config = dict(
    n_kv_head=2,
    init='normal',
    init_std_down=0.0104,
    lr_mult_down=1.5,
    lr_head=0.007,
    grad_clip=2.0,
    warmup_steps=200,
    schedule='wsd',
    final_lr_fraction=0.0,
    doc_mask=True,
)
Each number is 500 + 40 x the weight over its row's rms, rounded and kept within 0 to 999. Layers, rows and columns count from 0. Numbers have three digits each. The size before them is the row's rms in percent of the matrix's.

# o: layer 4 attention output (transposed), 128x128, rms 0.118, rows 12-31,43-77,96-109, columns 0-63
# v: layer 4 attention value, 64x128, rms 0.0623, rows 12-46, columns 0-63
# q: layer 4 attention query, 128x128, rms 0.0824, rows 64-127, columns 0-63
# k: layer 4 attention key, 64x128, rms 0.0783, rows 32-63, columns 0-63
o43 086:465572524462568515474457506526509495471534561493532497484559514524482455574540502569480455499420483452495555478484520509500488513519500571520552416453490445465421511463532548538510502472500547
v12 105:427461506503462463498419505530561552494561430508530507503523608508488500570508461459544468506490442534442452470541594453432526540478473558569470544421519526428427545494486512462518443474543522
o12 106:553517491518555453463542453457537539470508572496462595464545471489542516472505528531554536492488482565476513503503553464518426469506599464521504434517468561481536441436470495527528551513525504
o44 092:519476519504434540442539578519462425504422473564488429453481395455499490507496534500467591478496544472542557515527443495544519527568530551420530504493461491535500533477555487480487523469450524
v13 099:503534540446449486465544459472510502545467429522502480460521496491495540477506547481541515532473505454461508477422524521458508523451478502530476473464537528553480536547477444565485444504531534
o13 110:446592521517517530571494521472559487506486493440464523533566479535476495467572484549463559498524546474428509506481500537438492535548518514502542488508516524494451464496550549475348491536492480
o45 094:434480541465576528597473497539539466523582520517531507505503575527423522533528431522520453523444463489474480514567475464547524415509539471536496479491503479425508574455483451523526518477493456
v14 089:531465511565456513533509516538682543539444499525446509483534500594490500564484555524501571455446523513501578436458511475495473534508491486469519527481460395531461504572474486504525565518492472
o14 102:493559440513528473540565473490530435486449503509540532445455460514508519469480435533607526464489476433528467482502474421454492471439477431544511508596532499478599530455525499412563471510524492
o46 093:551487469496514454460517541472410504496566501455512494532494512441476471503433521466485495541534478489517483576464512569513534515545446554526506523482518503477480412492461575500488413542470542
v15 097:495482534541528490537491545537474499488489487484517486448513467581429460475448564539484499479501544478459503557429486506469434562517512492495528548529473495563482468488511465522490540475485491
o15 099:595516460520464494495487541478467534571518513452568518556490543531466528552516441503492465487602501437596539536505467515441471500503480473421505516427501454489545588511518473534539441494468473
o47 105:437545485473502485444506522456511461446552534469514455470533526421501528427442479465469518511459465531535489423498539425534495462488523490489491470523472476534467456456461590439511492495546483
v16 091:459476464505520467458481509493504525453526533515520525531480469614489511493584464443495476473516550529552484519458494446491509580492535453517521588453481449484442508610454562597488419497478529
o16 100:554488507501555568466485469544475499505501475588463474434508464515495474467559490482554581540456555547514487513426469487488538493485571505471558533532468567501519473553444459551559515491449491
o48 096:556466479441482487473579514442512439573502501423535490513567521475490509552396517515551520485543483420438522540528524506504450497533422555564490476517462500481511510446529527443468469537501544
v17 099:420472487552509499528433511434483466544450483498506451509541521519479490513536448472547496466538519565478552531540488585521448497586468591500560523479517518567539490495428455476495471488570434
o17 102:513513554553450487562557471493521560460501521551533489437500527519530512493481501474424534516458556469541495412474485493519504549538536551584502531486492486494450475505530448484549507479415546
o49 085:572484512514493481424475469525477508501586505476527504528431511510427551467484546477484528456458474533475458498565499438493550441434534460448439499483509515463510514494600487494518531526552482
v18 098:490548458558458566481476509489524556553501452430495410511475465462515474595561513451507523472524554499471521425429466538521502514458563496520530511564537484511500507516586482483468514476488511
o18 104:537532534523482499455558519525502485510595549497507463454464539464473489454438486569493497591495511467468522491483478471484528519425431457460412522495511467480558540552463462500487536569569479
o50 087:462472506502521521475516540438523500468523587536504514462544549431450471499489466532429514508431544518603453519597551498475497500522502477493478527427402477488490466445468527539529505477513555
v19 098:482515525512463438469493543503491434474528504525468467498433492522478520511433528553495481496554459477447499492476526500497487491505530584512420591526523444531558516503491461414475488556488502
o19 103:481458526475458493481483507496552510447462528451594399411424427514453564550533549501542522470434519459537508538442489558485482459507482563507423553550466440417461478435527555476533538473575495
o51 089:531461509551494567534487449475511547518509446474513566529560542475539460518486461452493532423573517467478557479558511534502558510555501422456542494442481507508495490542526551525493493537479512
v20 098:551440497476489444523506545493509465415519459476531516519523541484538414501509458516518497450564448450578512529453532551509507482522494503455435428512509463398490575557493545539536505540472559
o20 099:527491483452474582466508479568532510467462588486481460456541512554486539473497534540476537485434526480498489634501529487456509529437503584500462474543460474544506471474492543456457529489557503
o52 092:469536436537496516569506497516500529473443511491456564503504448546489524506470542537522500526496546508417479456569425408517492549516542490472511466515554534529514500479443511451514541449517537
v21 093:418477456446505449429476579443565521506538534504445522394521515490418552418527461535550520528572557515525527452543522552489544477518543495480544550498521501486483430461578519493490483491523475
o21 098:525521554561464489471425469504494542480548501526458477506480534592496481436441535416444518469521408479501496455472492568415572425497508468521486471473469574560471525515622514520437446506515518
o53 087:524464476475425538493565485477542468552429505511582538506505417470557516576538495536554455466457524516506505549552529502543516551541492503489501565477502460465623543444415542541553488465503527
v22 094:492451561531483468490481546492453501488497521524400547539494478519555475549510427524458454522460513575443535595528493525500448569426479486525510537526424489566509464521527564563477481416511524
o22 103:512422517465517507576471439488522574448591454505521550528527482496490595431517500556510506474538519523487469521437476514492513441474490477546534520498448527501441509463552508547496603506490533
o54 095:528585399527534536503576469483554425499501499451546458497510488466521505502458569454466509525538547472535464416502519516507456456515514522471549486504525526455494459525453498478536458527463557
v23 101:549460480425572534474473501487501549485507536532434520497471523447486539508486479467411494480457538545512487525467440553572449393507521533570570427563515460471508523466495505472492483472475399
o23 098:522448526538539463528494534546536535508529472470478530499428496488448480567516589442502451483536452542520456496505555492533479522449517531531455528483527483533542476512521555513510502539488530
o55 098:485534499502469494506573513481470452508503493483536442486556525556525439410533459522549480516467516467527511510469503449455574490539543440462488542447484476498459508537499527556570496449488520
v24 101:585506456449495521488542465562490517454583496497508476503489427485561407480493469456450514448489539480439563489457524538545461540407428523518492481517458572601513442525507462488487549488540457
o24 100:497529486578539497481515494524485503517468462450531520522433510525514507525521613529441533523483461510523503486474473554444447516580480526492522473504450493523440508484494446515539519409448484
o56 098:428555528503541463520466538448506446462492513560493457414549522537432475482485490525524493524452509494499477547568506435559493523491549449536550470514509506388477471438414573455434519518534585
v25 097:467432532555499499490516494495544505537608534562466504549483497489579556523520532510499528478523441470423549469504528501444545490402495527453503506489467514542525473485485455544519532490567525
o25 110:462516545533535487526450566494503406481569518483475485499532543540462520517564467492566468499451491528418503508477465481539551513434507528522516489484478509452482434445584523462426524467530482
o57 088:516557468449520457515525538478503516470382483529532525492535386508437521473445479494471526503519433407534452540545495425540516534571523536440462515549504523522478507504400526505509482550450508
v26 103:520513548542532551532485551554529532442491418504540500414561604515493498449490464476520429452480500523546510508520498420500491449459463531474397519520578449489541491469548569532514442527496462
o26 108:493478442497549529514442558507522553484511463557491413498551407456451506496526549592494420462475536497511565463470536521548457491542534457524550459441513532531510563536479559452514505527537537
o58 086:519515473554480410380473441494476426497440601501409607475503427498577462515530503466428525531501391527537472529532476521458544466518495531503516532560474511540550473467508447483531512496571449
v27 104:526451453559489480544534459489472414532484470518549467416468495468471514599516521439497550498513449428451499467496461492506519496538533471535555498505521479487494535527501538511528485453505463
o27 106:518540489444463531543496485476453406542424507499444513427497567482527505529521477488557554569485506527561450493491540523517420498511524511486563524484520516566511494495493508492527554527481584
o59 098:469527544468547504487442550522466579476485503449447486568529441523483500456473526499484470429535484497513540517493488460509527526488475484481421511527510523488539491501505449563518488577558563
v28 098:478489405487516581539527504529483525473507458470502444516485478481460564524497519507476536500472481447541542535383541569455555437487481464480546487443503496527488524451499465502513499495521469
o28 103:514510490450482487497546499448505492528430560502510519500491455472550532493479473528514494569417440538526519554506532445621507478460495503480484469501537455473507530522487575504479483512406524
o60 087:495523532474498544498472573461471500511543489531466411526497601486449441437531478514554535493510530528444437443536520454501484621480503458547436519492448560465467491460471473498459602465514467
v29 102:508465480505520439444457473527604507483435476475537512463511501506537416542501493562537496498476559529507486541553501461479456497524476486450539470577463595462497473477544524535495445490536542
o29 104:501520483537596477555427541531582423524562480532510526530520502442482507442470477413505447510521488542499455430475544465485506454557524557588450531470503450511489502539501453577504543438507476
o61 091:544506476496425493493493452473436518521543555507540470454497569569526557458492477470514480450568501565468509538468508586491504515517522470495474526443538459542540569534490499502512517502485483
v30 101:501522530494481513480540589549532488538481507465483522509537463517554546408515508478466487466493537529456546541519482514465511578481474436544497506498460480423488531483409431490461547574502538
o30 103:493514538495504494460458484485558510549528470477554445449512542532453546455556557481583496531523422412542529550443512498446480485453552480525507499499577504537479479515511486452504466441418477
o62 092:546506469472484511510454413441529468451490560429519536480469487500527539514447514500499581504489524496443508503487445496581457439521549575428547548504484486534511469543518538541458526436530523
v31 096:519525535514488499523468471518437543490437538528458529500508496482456500509538562544450437425552526459576539538487531481384494485525446496604532556522462477521429441522523549497534460468475505
o31 098:607538564448496509528470533476472467496492456560509466544494460498443447496473516482513597542544539493523527462422508448482482467494476569493602521475509536517535443563568486461478489453495493
o63 094:434446467518549507491552478541614488545523485469549422462464567511477456453554457505539480499452555560510462498539540528535550464459610443442466461473500465522493531356463479509497497487528479
q64 064:581516439510534548405494507534467524502462514554469497460456402480512508496494505467468529466412465616451543502532473433442514505517577458523443492591526507520499506564464554484504505507551445
q96 097:540475412500485466496431532511495489518463534475439509519502479468533477566545510541462530465441450550537495561550480502472541542498465505558505457547475491517479509414479503438529548556541459
k32 091:467530492571552549546458515506492494451466493589477444489598564540417497525481530491481476478496492479476520496502497486463428533560530511478498495509543528517497515601458505459440484505508469
q65 075:474530437523437377558503507552530543478536508485537506495524439464562585522576433465438518446556474535555491448491542566560430508463469500463518501507487481540620452511545434490462482525514501
q97 101:494453523482460423506577490487461524545514430469474534524478572495540448527587478476564537500556569569553475498499521580557454569507471475431513500496450474492521442499500463515497552551517469
k33 098:477446493503539525574594562545450534483438535490511474539473449459475454580600538451580536479528497568535465480512550535508497546473547501504499560469513481514509485555471484449459575541471450
q66 093:565415528579432463449503552466538527538552503501530473444502523540529545493414546548512503537506595610579518530508478505561573506482562499450484477402529458552487513462511471489523473490456478
q98 122:524449527518444466537454538456503501571530513517597492478498534506546543460440511497488507511533555554564486485490520478582474495454525521499497486389452459572498509451543482551505512477445448
k34 099:481541474525490437477563566519485522501505453508532461457479512497574420493486513428530524539590518477556480482548530504491494469574437509441477499460482467549427531535476441500525522495465463
q67 086:472527451525429416373516418543532524494546536454551539547477437462510525559473471479414518480487448505579507428481492557438544463589477424524484515523549471495531491504563449477513476495505495
q99 101:516437458584509514432478467520497559521547508462506518588495478527493535527489523459451481413515472522560505478463494512369539498573460435476527587512552493483554604547469446462484455481519530
k35 099:483513471602510463538473446492595527564522465584481448542517502417464528515488521507419469438531482577542579519524494535498503442506430515442488478438502435493451543522517543548540468541490504
q68 101:498510434565482559549432404422507530505562513456502563534469418462454478484512455580557510468487556521512560518478441537426484524499445547534470500536589490430531538475468499549493482490547504
q100 124:476544482497450536518365452476482491553549538427518506552490475524479483436481477522559480418444527513525501508528513524456541523525463538514510462518590477477533565521510446589551480506518483
k36 106:531474525462509471579411485475473531566478542519537478561551471523494469483479526541495474527489482527530486471475511504505544538493450565512506469456480462570488539474477474512455502457493523
q69 076:575479473593513518504475566490448551489442475504476466502510509522459488482471564521527609450477576527546468547583516395511505507466587507447467503436478490558508513489435493464520548524538505
q101 095:540482451478528473476454501406505538481494487522448473465503488498509549475506567490482537455504448548527500519535455537505478441531566413431513515425475527570465542477515489546541496547471604
k37 097:488467509562485445513478447507518550488501524492479499548469473463473484503480505498507478520548469457581491430435483490504463479544541440466483473540480477540575505504558420422514436533534624
q70 068:473480541454479447456546520528504491515512468555511506456445494448467486515442484536493430524473581512502471550458500569467501525406413491521401522560555419501482542417502532472542486508508439
q102 117:469533511470497517478479447404554497414476435514486504484497511498436516547542475547549475519492483456457545495496490572508493513524499505449539501522482593386508501505508507439518501519511577
k38 103:445514476446515519511465463379508534472473509487487505488539464489444523577551554543526536537428520491453525545483440522491532481556487526532498491539474532367445505484452563504520536497490537
q71 093:522523605533460448515435580486505499497476494550485460457490589508534503440464529485502508556539432474452510510527511432575516471507570449501563445482436498608475522587483467482506513445485494
q103 116:489496574481475464480388571462568485564444439558531469498492606478536475539550524485482443567548470527500491488504500520569482514477509444503464501425451483483463520536530470543501540528429546
k39 101:447488574466499447508532550468475531473517412460518472436513531503542544514525461444442443496538433509556517489497538642478462468517450419517455494524511498422453524510540423578495502501509497
q72 093:491499483541512552527471350445505538515512557493448508542514438511460545481448522510536530401489520518527477493569524440433520507537478520468533502486532456457525472538502482503528507503540541
q104 135:521495460546437519532465367506470562453525540488533600533529445490482507485460475530491547404466556508583462519512481481455543509467424562517468497553538488406561502522492456491519516541532518
k40 108:525474574491422500426505500451485480476519558468525519524496442528507525509478508548510532453472606555594519462517470509507468544423520559452496517478573495600498497442445442529537518561509477
q73 087:492478512531524478503494480468501540509456467457402526467429491520466433475522492525578501474532451468414499520538470455489509526497512503558518445514453496421499508535517563456505438521565501
q105 098:483440465525568487554538492559556504447478446516462468533442515507455467542530495458523469577566461484491476527506450561486488485525498535493523495484432537496501461520542602424500435494536555
k41 093:468512481438523571461536493502459545454534503453463497533519441439444490530538492512487528412451483434407519461426495519430572506559465450459566452530602479471523530493540531484484482483518528
q74 080:517439456493522498528469446501498547502505486490526525558528558492522507527485496418494510443561538531523512491540508553487505448528554493432546566442540499595525508498495509475509496408445565
q106 101:471419434531495521452474479479524536414526513502510541495546506502521510610527568574508517511467485512517544512503476572522460480503518479435531456433520506565552460521477531423510499501550514
k42 101:544451512560533510446583492500525514433499455482530507505441471499521515615467532539461478537492525578503499501548475560523495437506541470433541530476445529522530540520442540426487418486509539
q75 097:505534500579479498445521496470541507419557495515505469524472483476453476528490466490448487486461428372544500519508553471505452444538545450532535539488467437455535532535466479533496488521606480
q107 121:521535464591476517481553476542524494433537513523456487503458477471460485516490506496440475474483428412502539539538478456445485470535512458523504530533449482461575506571496511527490464441591486
k43 110:504468449543519521468480466540476494499559615445516545540561487496545451473508499569447520530430403509544498520533485542433506453528485475564473457528567556561482571526468448521460487507588446
q76 081:480493556460498497483437466420456469500457590483495523438525452545517510532445534600494460517367549510502548457478488519485521562471523523470446481473518488551507494475473523520457501531510478
q108 133:515508535507474494492429460465447484541467564554471480510469523539556468497479522580482482486420520561545527487499536470503471559432540535466486403487514489608550495534449508488501511526502505
k44 109:534463450455478487460444539489408490537501528483468518434521528458494468540456511512531537557497438589554518560509489480546465556466562445437475447471512494604500548568454542500486500527502462
q77 094:574499468565454502521558502505510518555552446521499521554483426542453527526532495449547525459495536452530496482535534544470480511516529580456510479515524490383571453525454466487509479469489509
q109 138:497482470539487465497510483567476480607487467540460516566498449482524512546510507445504488463548530554524531523533559582454521462501482521475515496537541459432541469585526445482518502503517451
k45 117:501487466510481516468499440534457572561543496517458504589499457526514516531480514534529437433530555590539470479535523553482524529512439529488494530564589446480590518537538485474546501489520447
q78 087:425487510348491485568486477496552492470415436461444534446516516491505477550516477505472512521532506533487529494527530526514496545515506486566459472481529456530447545474449562492494565444469515
q110 096:466514495494547515575485515379546568538396459471441464470484471517486449526511503499534522555559487559533519480532570495571499513519572521488517464433460446469475512539479484500479556473485538
k46 103:460511528496556517479473586425540476542436464481472519550524481475478528492592524479529564486500489538450493496556525460510483527621504491528525475473425528501427486486514534497495553553469558
q79 081:454470501468572536502559525538559525516510503521555457534512522520477459526481477429471439473534482401509474462438585573436495458488415519522546535546522494492497472534541440526503471460487507
q111 107:505485476424519490501554516537468543512538431518503438458497429489437486521544537480524494514482513426435439478452484534455436445515468569539572518598507489466573478500520495484564476480489512
k47 093:500494515450507481522489469528539415516514459468605551560485488464482479437466552453506470484517568472486500562475492533438494469482464565532544473506512560486547558541501507458510522474439505
q80 073:554463510515461547466525501495555538516487452493497504507454555510492530546485447495469525486561453505563503503579524527541539467567501498522470566486489497539455443448523437516554482450453560
q112 102:486474513497424451505559540582534479499481428440529555516473533521565492528477497441450448515604467494526480492523507563487532478426471494478416547470479488529520483404551472507501455487448447
k48 095:468455556538506454506611464579563557535483442498535496523468519470469478505486496455470467530521530592497508456476419498467524500414406488518510508521512501429528518495517436505533477457491524
q81 082:479574534505546483527442420478518493471469595499492524485483426439506537472547480501434475514446534538454507513463514551453562526504443550555503460571605450486555503464490467524511513531546445
q113 120:561514557565496534437562437533519457452542581517495513533517450449521537486499410494460511418421522498543483485555522469510507544477536530539499554538578493439520486499570527540517561541562431
k49 106:497459506536427479453546470456491485476567560493493502466547540463552472524508480563454483478470569537481511538535534475512503573586476532513445548443476469452473503509490449522506558472509441
q82 081:466475455470522497486454447555446476537495572484528513488560564483526514469506446494482480494535498502443517462497522444503528527485501496513460439459564471482516585499521536554539502539594437
q114 106:389467489470498491488447523498458481521483521508496515537553529498527485493514518514471445503522451605463516487514516481453525506452482507472483485482538488583519518574506553521544503459512434
k50 104:420555540427513491493476529530500470576457466505491478466477563494516460507537546549438465507555503548464504456512552495495456494475540422508524502526487403524546588549492499470391482526544496
q83 081:529552476538572502524507402457495480487499492518440479471486499489482516516476463475506532501431464435495557506482522471488466530580528500519558473503539488431465462500505513511481454472539531
q115 117:476537519541519463469554461496491507455456495488470488609436470508470458494551486450495522481472492398457443542508513477526465509533467419537533551502487503449513455496489466534461499523513582
k51 089:567529490495430495513491541511477551429532499438542481521488490500532433527520519536482539486432472514531376516480474454424506536546485488493479512567516499480447501460494503501518463562500521
q84 071:453447448480518500494510468561499503514514547531519531541560590543517535446474546552447463504553571521470469531512468621513491499573583512474512503476510500467501514458562508509554470474446505
q116 108:557419493476476461543582481535582551500541524473551484593496504525498537487487485510511473447563575491534479475506506633453512476568448523441529573457486468494513505491527468527585532466465546
k52 099:498429444517496535524509485494537510565572441470541520516477501457512512528466418465489492459567684534474446534531531588425522505544523539448425566466534446509508571506537521494557498498465522
q85 081:536499481579448469456456517523481551551536536522529448533485438531481513478478577486483434500450491518563520507492503508470522515491489616562551450593518506589517456531505479497525506486470475
q117 109:483508451514429532497505425552502504517558493486496528536495410451519551474492513492456457507481494466498464526478489511415515445427460557481492496522563522570548529529478454480515528492524518
k53 108:453465508481433489523473508553453507461496492494530525458544467518507525530439547472480476507475518503532484529512448540413550432490411564496493462508510506607597529529453445541531508479480539
q86 090:450444523428500453497451494497497471529515507496527477489469515494531446476589599516471479575466508477493436470508468541497412529428477481497483509493526491555501503528468456548517527598453490
q118 110:510429510500456439465478502443494503494587510534573510459464525440580482454537517494481515574530508505514494585518517508455497487431471454484454539468494510556512539472482483569572446544437493
k54 107:463512566508488507455499552429499549518502487560528524469497504473508538476473547427486482539493494526494417475451534554473482480498464415497443531507421504528552471463561538508540477504490493
q87 073:455480462497552545507568447501499482471466465500433492542532439488462494514556531415514523490498471508437464487535512552493556487528439416427493538568475492458499514579541562426495458527500510
q119 118:521507504555535447508572481483449505545488454498520445514452497502501499536508498393515470466524406449567487473493457494500522518470481425475484498525475515433492491512573547484502416505518542
k55 099:507551436556485464491516476504440492511513507501484520560414515541548518518517475414508466468481459496504493515492490491463461519541439493510556540501502507520523485506489519488499399521473474
q88 084:443467541420546482513502555529493434525463468515412488440494548438531536548518446499467487591533454506502517489528507513584509509527527466498457512437455497536452503521481515492475474524520466
q120 128:508482523444482474546478598516490438518436514556471499437535543456504493443479527472497482614503462474492491536495482523582451533476563454485468441490431511553439494491469512500527529571442490
k56 101:549556491508528506527536548500433500476497524578399450473479438469506474487529477453413524496529461465432449534487500487510451504505468531559467552544477530520494506558454499497493496587596527
q89 070:462548490472494519588565468511528468470567508522488507546489469414445565524493437515474442492535537527520508508485488577431538488494415476413398549512578540474561561453500452529490497589495511
q121 118:411506484496520471601509466562481502499479522479494519578567502461523479531578532493481501440542531553520475507487510565436474472471475513466504497498531527519592452469473471492506541561521519
k57 104:442534453489520484577461487522491538448478491425463527477491522528496429514522538516502483529519513520432439540505557485468567518447440468430452557510502494530513504478457488517559524496560553
q90 076:432477499464442456521519486489502538554501458480466498475487522540504471567454552557493479475540544569508519484459525510456553509465486532379498482499518473469519529464530536454524441566492484
q122 103:502522449495460500417491489488472475494562459479498471490480539486499527536476428455465495423497519454430537476504525533505503498528541561485469556485533492562531543535541541518488494447502500
k58 103:495492497484434478432504480465533555542513533472517463468430437496471505489492400446454408443512483525481535501497481439469580471516567527472487473486472435514453470550542534478526455465512557
q91 101:496522475586509449448551517465454494478468474515513505440432530482488492535527537429514513511583497493514494492519485453530473470577520435467546499472476515439472502558554507485472474467526580
q123 158:514519488561489451449597544451470501495499478536496497406384490443503483527522491420500573508548462467532470498486594470503464466494495447463482521543453502479531487537538501469512473527529530
k59 113:574458512580505439380548444556463519482505514514499506520478419455484508506484527455489564458474507444570494513463528453439472456510468455466525545542484464465559477475491494512549543505586496
q92 092:525548516508515489572563426517498494515524566461463475509448481467487546441504481386520495469587496453468487488469572510451501459529471495485502514553520480448599512526542467513564472514502524
q124 127:544539486548515530576467398497549484541554501487477493580458428504446535453544459428507511431538479441466489497497520539485496445593468511557527467529541492428526491534522468516501498519507552
k60 102:512552530489539582520406416530526474502522539443465480570589511512518572418424468539497477479473544566550557457520482509458511486589525508475525494508529497503468548525466479518561485501507546
q93 078:476508475576509524514522475486438463517481548454460493537541604502449541511438443494495475456549501599565490466582482453489448489537553484456564500489519526431537530567542532494491434471531515
q125 102:538540558520508536542524487456560464456561519502472491504495532519465524530461440521500403533494549531557514441530511565491569519541512449480423517463525512433495493478522485501486466459449503
k61 104:545462524504505511412494478481569467499531475435582513578551529550542439540469433397426546485495496483467537459483457554569522500540502454448511580519514494522455506421496493534494496492484534
q94 084:511476496468542499545540594540497516492449441523525514471517528504496488524579451448506482515525553492473486513495494559515508528447526512499412487464455484581469474466542487485515564458491553
q126 115:477487508481518481528494623514552510529478467543475499469464524487501545489497469456452470565518434515467476512533499513521555516497489525510442458475421448483441474524495523502451483502477532
k62 101:457542509521440497563519528581548423476442493515421530545469522519420490518469430457485415507484500438466518524577485505516540520585476509507514547533485506513527488497441480460481474522545502
q95 096:505520503435561548517538545573488458488446532504441491623507471534409535496559485481530475489486495502450485494534528451507531548477503527513522506554493550460524431479486537451516482543502456
q127 144:484586539510517515457524520516503481418457513499420506543490491515476465487585525490517512488468415459449494522528540445488459533572479455579528513568508522413494478558476538488486544486524452
k63 114:415576517529496520444430481469427477443473545493499529503476508494499435489494474514463560483444533507484520487497515424503458509459556447529548467497563469483540523490457525539481548553566470
v32 106:516459471475536514481412469434471450483450471478508528449573471496494472577560557500531485529531454448509466477469441521563461482598553506468435498494434497538493535546536554510534507506527455
o64 100:492472441573442520467482472455493561581542473570524498506416486513481477524443477475491515484518545554561471464462483558434567456524448541391451574544517498458561497445519501474494501480464552
o96 098:494530486483433585488556526605543484441511528475499547573540528487509533466477490523418450486510481505534460534563608507534519569503469482566539529441531463571431511537528423526509495504524519
v33 103:486442432536538460588459532499463545494471547456499528465502491474470460463490550584483449451471554535521433508521526559514488461571553554515485556478527582403514494478489482487466510466464500
o65 088:548519542476484496442517535503524446477520512579513479471559464485498532491525481474479554582430457482548509568476574423564454488455500573439553451526455502532424521451482506505484487430538379
o97 108:538488457525515532518644537548504552550483435493501542472459560524535469547451481498533485457556490523473515489538506464479504504451519494531468493485506498526505516579464525500471504519476483
v34 098:540509468582590469491483547559499479510492554518469539534546495480476542479589541449462459509478493538492443494541472511524464536514463534505470590427493442515502510542446488500464481488591524
o66 091:477480496490430574427518503482543519567457411534452586490482528498591481512446457583513472515558539483444559525520477461479524467504462577514575471487547539456514557525526543469503500416451540
o98 116:570519563477516549516502460425469520505507480497546532481512534485460545514530493447589535484411539511505461485427539465549470512525524520533488515520493537496514504506568452559555510483435456
v35 107:470439558536554513480479486481546527571508519471461389517603549539492492526443537528501448551530437525526453433505474502538504533482524489473547489499484542419537493569547495400541496492541466
o67 107:571493435576498491414511473544436505453469429499525512544487454517558540483450573465483536486536514533428500491502449488510507452445473491454436488553523481550489489517465474494572544589488506
o99 113:500528475469490438501489536508521489531521573517462415476489541459491555499456408555463457489456555461528530474443448534481471632533527483541479548548482569555518455494500506501415500454499560
v36 102:499473554540493562495502516493491466438511508437473506549490520522493509385482427427567484466531535527533541460434448578471478461496476482492460458460497512575592491453520497482449447519476456
o68 087:523538476554525470463543448432472483454499497494510497458556497474506473457498547463587435494522476543599483466461555519549529466523514548491550570470444505533498434469510410506540515532499580
o100 119:489514508557525447551451516502533542531471520509485569512475458478547567568550481501450462519455539504526530500578443489481479535491566505561528445533514500473524456560516588457444464526474465
v37 102:485465462480517454556486530465594515512486471497489491480584514525487540505539487461501509439546548536546516485463487382504440495431537444475517487528526563471513445471531554447480497472564454
o69 095:506567535517484489542531577510497472390571476502527482504462578522444486407485492496470552490497492514515476569478524413526518514462528530559509450483484479537470491559479518513444485471526389
o101 108:523487489482429536383461484484501502589441491543530508505537495510512535470455506547527477475500501442558472469501495551470538498514521503566498486491493512445432538461589526551517533566475574
v38 107:514482519518532544540574488546442494550578588571528522455493476462482567510545544534468469458541446453519533388457524463494507537437513460510467510508524468481453566465539499570483452465470505
o70 091:485585501464473462559450554470470556481472488539449489484483486561525487470475565501508513570451505426495493527506473491516467521463514539575470480482527489512526443526379561532481511447483520
o102 121:498471503469505498432441544481486500444497436485553499524491482449388517569512470468576484510506525566531490488438512538447538501533436506471535510447449502553501469523499539431437565568514501
v39 098:475537455454530530510524502527443462494460572568510497511456424480527534467506525462497466515529466499465559500477495514511553513493518499537559502477427513533480475466482428418518562555539523
o71 088:546488476467486528538434550550488443512517510493507577596556484495536478523536445502500576454517513509417464494457512514466536584467479550479525481558465518471466545468524517536494507467626473
o103 112:514512579495536494475455495534571548470479487424520477537501515538466495537530472487536469535452478503543514470525420464547563543534452508468487580443531500458480433416488461495514429492459445
v40 107:604475442508493490467456483496473474531530450457504517524508520435526531495548480424501488517496465540461619497550480487483510491478477577554503470446588532459483471461514493422490543443538462
o72 105:530545496463544511525498535506515447505473503527484538566560521558437499473544453495503555510521491525479520546530473466563554541480496503496492514577432559516428499454417512519486539559494456
o104 118:387555536500489509563500499479479554442466527522467458504550512457485501514595498501449445468492485507526438504495544549510475518526562521544433559499543482576481493521576430519537521504501564
v41 100:505544504423534462470514498552488456506532454494596561453450428435531483510476504434466508499479519494546495495560495482502470443421523484528496504583515482470541479480508518560503480556535522
o73 085:483448556426473482585538520479496520508457481517464473500547557484533528481479465560522587490553506465447485521489500472547544529512478481569541441398528555541583575599513499462483533546492501
o105 118:517508493527506613516539460493641519461510498498529485528503496526475474566434530521442433485455471554465556566523510535515496488587541524469501529535516458536423494499506457461493424426496543
v42 101:527512603520508425507534412492552477543529451524478473514467518561517526555507475510478526483538549511483492450486477485540440456460551552554529511471494513613483420537564511436479485482557533
o74 085:474535500521569522451383530478450502462537506513452469509526551540426421444530522473531473496466455534520501493536471472526480525522517469442486562501521466541464483520472444544510523475514453
o106 111:482456507446427459522527519418466441470480472501511509522449528476476550466484454556494486494530548495520496454475518553458444574532461544569493450528471515439479535468526564512505517532565458
v43 110:480489560476461456520505518480579477495435543562444520562498495551491456528518485471517548468537471476538506449543495484500431456494540492425538571440498457454514518608456439504541499506497543
o75 074:515469410444548498521448479471489521526496511482469543525505482536506548542528556491540436460429564499426493574482516510470549514475467556529411424495442471456506557474484517509521533493549532
o107 130:477432590490428496472592533565499443424407485527529510416513487468507457458512398528496448482428475477456483479506477498505561472446494471505552538538473576553509442491481506503472500501483469
v44 099:484478516509519590476468493496554565513453540494467520555521454543499533511522496425530533483456522504494567469436499524548533544559502465506626430474500423546541465515449481506444546475483477
o76 097:475414534468495476504575497533500514495521454526519512561484443458467458451499454450528432485526490558530527402557533511487498467524529448419485489464501486562507527511503525492552510525537481
o108 112:519566505425539485453530500500473474515477534466447500444498569514455541528471523452506488564487472417446472531480478507501446494491468488506502495524527554502471516411544480567520466467430570
v45 106:509553541508466524427545526510469506503490436485436517496522484573537492529505574491478465501534480467494489500503414432415520478424582453537419535501487539525514501531442498504496476505508452
o77 097:510527523567583472514505439502487481514553525578561430503528491528533463540599451481491456472502513534512478545483535562495567558460442482514451544471511452472477471474482402529496488546556456
o109 113:480479471467531548541589524496552477503508514429468479524540526412476525499464460586461539476492564515561549486511592493549431505557486521421520482562460525456535464543558532467566508504452499
v46 110:552539616550494525510452536491483487513437555498489512446501534407543475511513483490483498575476551523460539526483528552511429518511480443569513469583511480507534488499482478508502433485436501